Weights of a small GPT-style language model, trained from scratch on English Wikipedia: attention and MLP in parallel, 410M tokens.
Each number is 128 + 24 x the weight over its row's rms, rounded and kept within 0 to 255. Layers, rows and columns count from 0. Numbers have three digits each. The size before them is the row's rms in percent of the matrix's.

# layer 2 MLP down (transposed), 1280x320, rms 0.0511, rows 89-106, columns 160-239
093:144130137178078117150148103182094142129122119152121126152151145137120101149121101102143193117108131163202092124127129097138156110135098120155130154103093141130100146103129155117125080136099117159139110156114145170110127146141107157131131126
102:127068118092157127116128162154101130115096127117152105143131113129144142076112157140106123110165106134161147137118162139085126144150149084148119099170142130149168117138113150115145123177131170146115122092177152138126127120147091137069149147
102:097119121096116124102078130104096193136110141105085101093117100083119123137097106125136107081110100182132093180129092129153122130105112115117142130170171134167139137151135137133148128091117074109099098131104134103124152110134148118125113147
089:103126129090104129145152165117135187111132115115149099124155136111115091097118114143136118116100104107108130120102122076138131152068131139125149116116108132136133157128136140100113076097127118115119102138115125122133130145104120126137131131
102:115198137165113147088140127125141142138119162112109168130154150130118148114132099120169160056118109119141144136167097086124124089104144134106135152140094159114125094124150136093181161123120127156144128119117134145119123163125145067116145131
098:136113163111100154110121141121158108128130118104151156132146169140162095100180141130149137081134120133089121116123132121133154131086108098103108117155098123163141171063100123165097154144132137141128136146140103140146140085131148144123077133
099:110067144142118117182131099126118133139127153128138103154145189114138138124125121135139097159145112139114131182112123126163124120128137117101108135129147108163139111164119117154123118141149120134144142080155144114135136159154115130122138127
097:121097182134158101132135143120106120112134137098140094138107141115144134123126118104083133117114117147160146106133131069120170096131107150131117122130117134095127109116115100162120149110122092137091108126126099160113120138159119105142137143
104:138095146122106128094135162117155122136156103138123162132154095134128119116089167152132165148127168145101108153127135072106168131104127152157125078128115124102132139146104160120161153145142157127112104142134136172122122097104129118129134077
100:120130159141168126148171108080126133117140137110142110146135130138137160142193110157105131122130102145120087054101132117130203132133137119145116122123113144108131138168123119142129122152089122132139103123138102139150132114112162106119138141
094:143081127108105104107121130100115153083128090127170135126104108166103119107140128146158096137138114096149110138122129123159119150126105138133150131125112140126137100138140141145138104103129118146120080123131133099079154155095106066160104084
106:110099121138124142107161130146121111099149093093129149112110121134104162120111142128134111175139144109132122117108080180118156157160155157137141140156112163113108138138133139176175131158127178099186120128144141100090143117155115126167093115
101:138072106084135125136116118146140126129179106141180117159118108121111129106077112119114113151148093102144133108130120133179122154118151127180159168145127146133151095106123165157128103105115163150135128096121099131119130167163160124108149104
097:156133138137081132128128163130168121133124128103093184137099164133130129113146112141149133135100082115117137109144157142116118118135128159083115090121112140159178157119142128119172140089105117121103121121102171082094127175135117139150129110
094:131170127154140144132090116160126113156139134135133144120164107125103121112143128127127097110157114106146143138100120181131129124139085101127180112112141148099137128123142138145109105162108166122105125141109140144091135115106153119108129123
089:144118094120110115105081113175055169144150120141115137090098152128139112127141127139110106151149109105102136162085109142175153081126132148135126132113124148086134132165153123130143139128107128128156120110167131128126083127112104134086106132
109:100172121083105159158151106093134116097125161129125111109151154157164125066106129092179117065142147129173145150153150133167117108148161098113160113101139109122125112121140126106135080080111116142118118131139170142111135094130151093131163123
097:106128137112169119116126109140112118135104122101146137104139159114171106107114183161136118135124153177133149195137101121131179167155107095125124125076125137166138133139114177118121105118131169149105144152154085133129163144131103123122146164
# layer 2 MLP up, 1280x320, rms 0.051, rows 90-106, columns 160-239
099:145108104098120127074147151094146119099130143126130136138131154115138088100124099125143145156087097142133141093130144109132125127133079160163091076111134100193175107135077145133074141129105149136119108135146101142079156138154126125090137069
102:141134106126156134085128139131122105084128159071148139135128104126145119098124153115123151125136082107133112104130102161114120107155090123113154119136125127149156180098164114116140182136111128127100135174138154119130117089123150135151134145
096:105144125113144121112150121145142145111155159121120143131150141128113148165136141145140147099121161119159160116139110107111131154164109143172161167111140139123165129107124117128155213128108127186137135111112105151150127109163169144112104131
097:114075131105126141105185122123148142091160133135105130150150172138143085088119139151112161139125106132119131169123134137157173092102118118114104158077180162149135163129140141125126158151113174148081133124156148161122117143094119113138142104
099:125139116124096140145122143141131117143106142123101137114126127084077104114121122109104105145120105085132129193125133162147136117152142156142156131134154124084159110168181131091172110107137102141159155122118124103071146153152093128175149137
099:106119132103146118108084142111103157164152144149100120117137122134115104159111116108148105136159097082144104130130170101089154130106135153147168131129132139129103158154127098104143113109166093076134096144134120113124141131122146100140100154
096:119126142171131133129151124147139120116105137093120129107115120170140147134092143105133137087098125106117146114120149170121117133175112111177157134116135150140136159119115143128103141129118123130142123151132124124128156125129106141134110106
100:139127137158127155154086091148087168134187141129125136115125114117161112090149130195172123111116118101098128150174099141125104160133123086149114156118140157120167154125132159128138083109137135108135149123100107152117160141111127110122111138
105:124104172135135168161121120117100127114080119186104114139168138134137095136095104139123161168149157142102100123147169112127129112115148144077095100123146202145141141149108113129136129124155192129118129121128133111170151128135130089124102095
098:149133104126203124098185121132129091124140139081118114115091105121155141131124086097114134122082127126100128111142160111145138088139099134097079123127150092144060147112141127091142122125135110100117142131103140162125123111096126135119150176
101:178113097111135107130114114118140117123134119068103122137096095130132095156132110141115120118174107109166156086125147164130113141132137110079135132122092114091116139106148136150132072134142162143115152098107159141101106139105178107085120083
103:092147134149135134107128116136142144143107128144122097141129107140159097126131135125099182162166114136149143139127106133154113128097155122099155091104070125131152161135152090138086150134154170094121125100133140110150177074136141141090092141
100:142113119150112145139137146107100179126112129121171092142141098166120136097144131107159136119146154170154132108130166131092120143142106098098129131129099123153145130176103097138087131156137104116098132139159124124122120148136152129136132152
099:097105146125155110088107138090136139167146130140145130116156108152163140146129157151137137120137140168092135195133140145142137147137176151113061104155140137137102125114115166122132153109125103110128157095157148126127117114155146156110136139
100:087127129153116153128123157053170084128144131093117124148167133164101127132128126119095161095140096140152131082148118087075082171123100103130069123134123131129126096088137136139075102115149106098124136159110079126122138119186155120127150130
110:108080121133136131096164123146122134101148115129106121126153141124130150120157106139132165151157118102071116100145121128134143155188112162137116158154161134156148165094142113166144134117130152171168143112100132098166149110119138102146145110
086:137144099152112124133152134108132108111150086125127117135113099153139183112125091088122122138140126113144099089086131121148071104104111171161166147184141102088130113118147110134167125159116116141123101119120174078148074078093136139117130092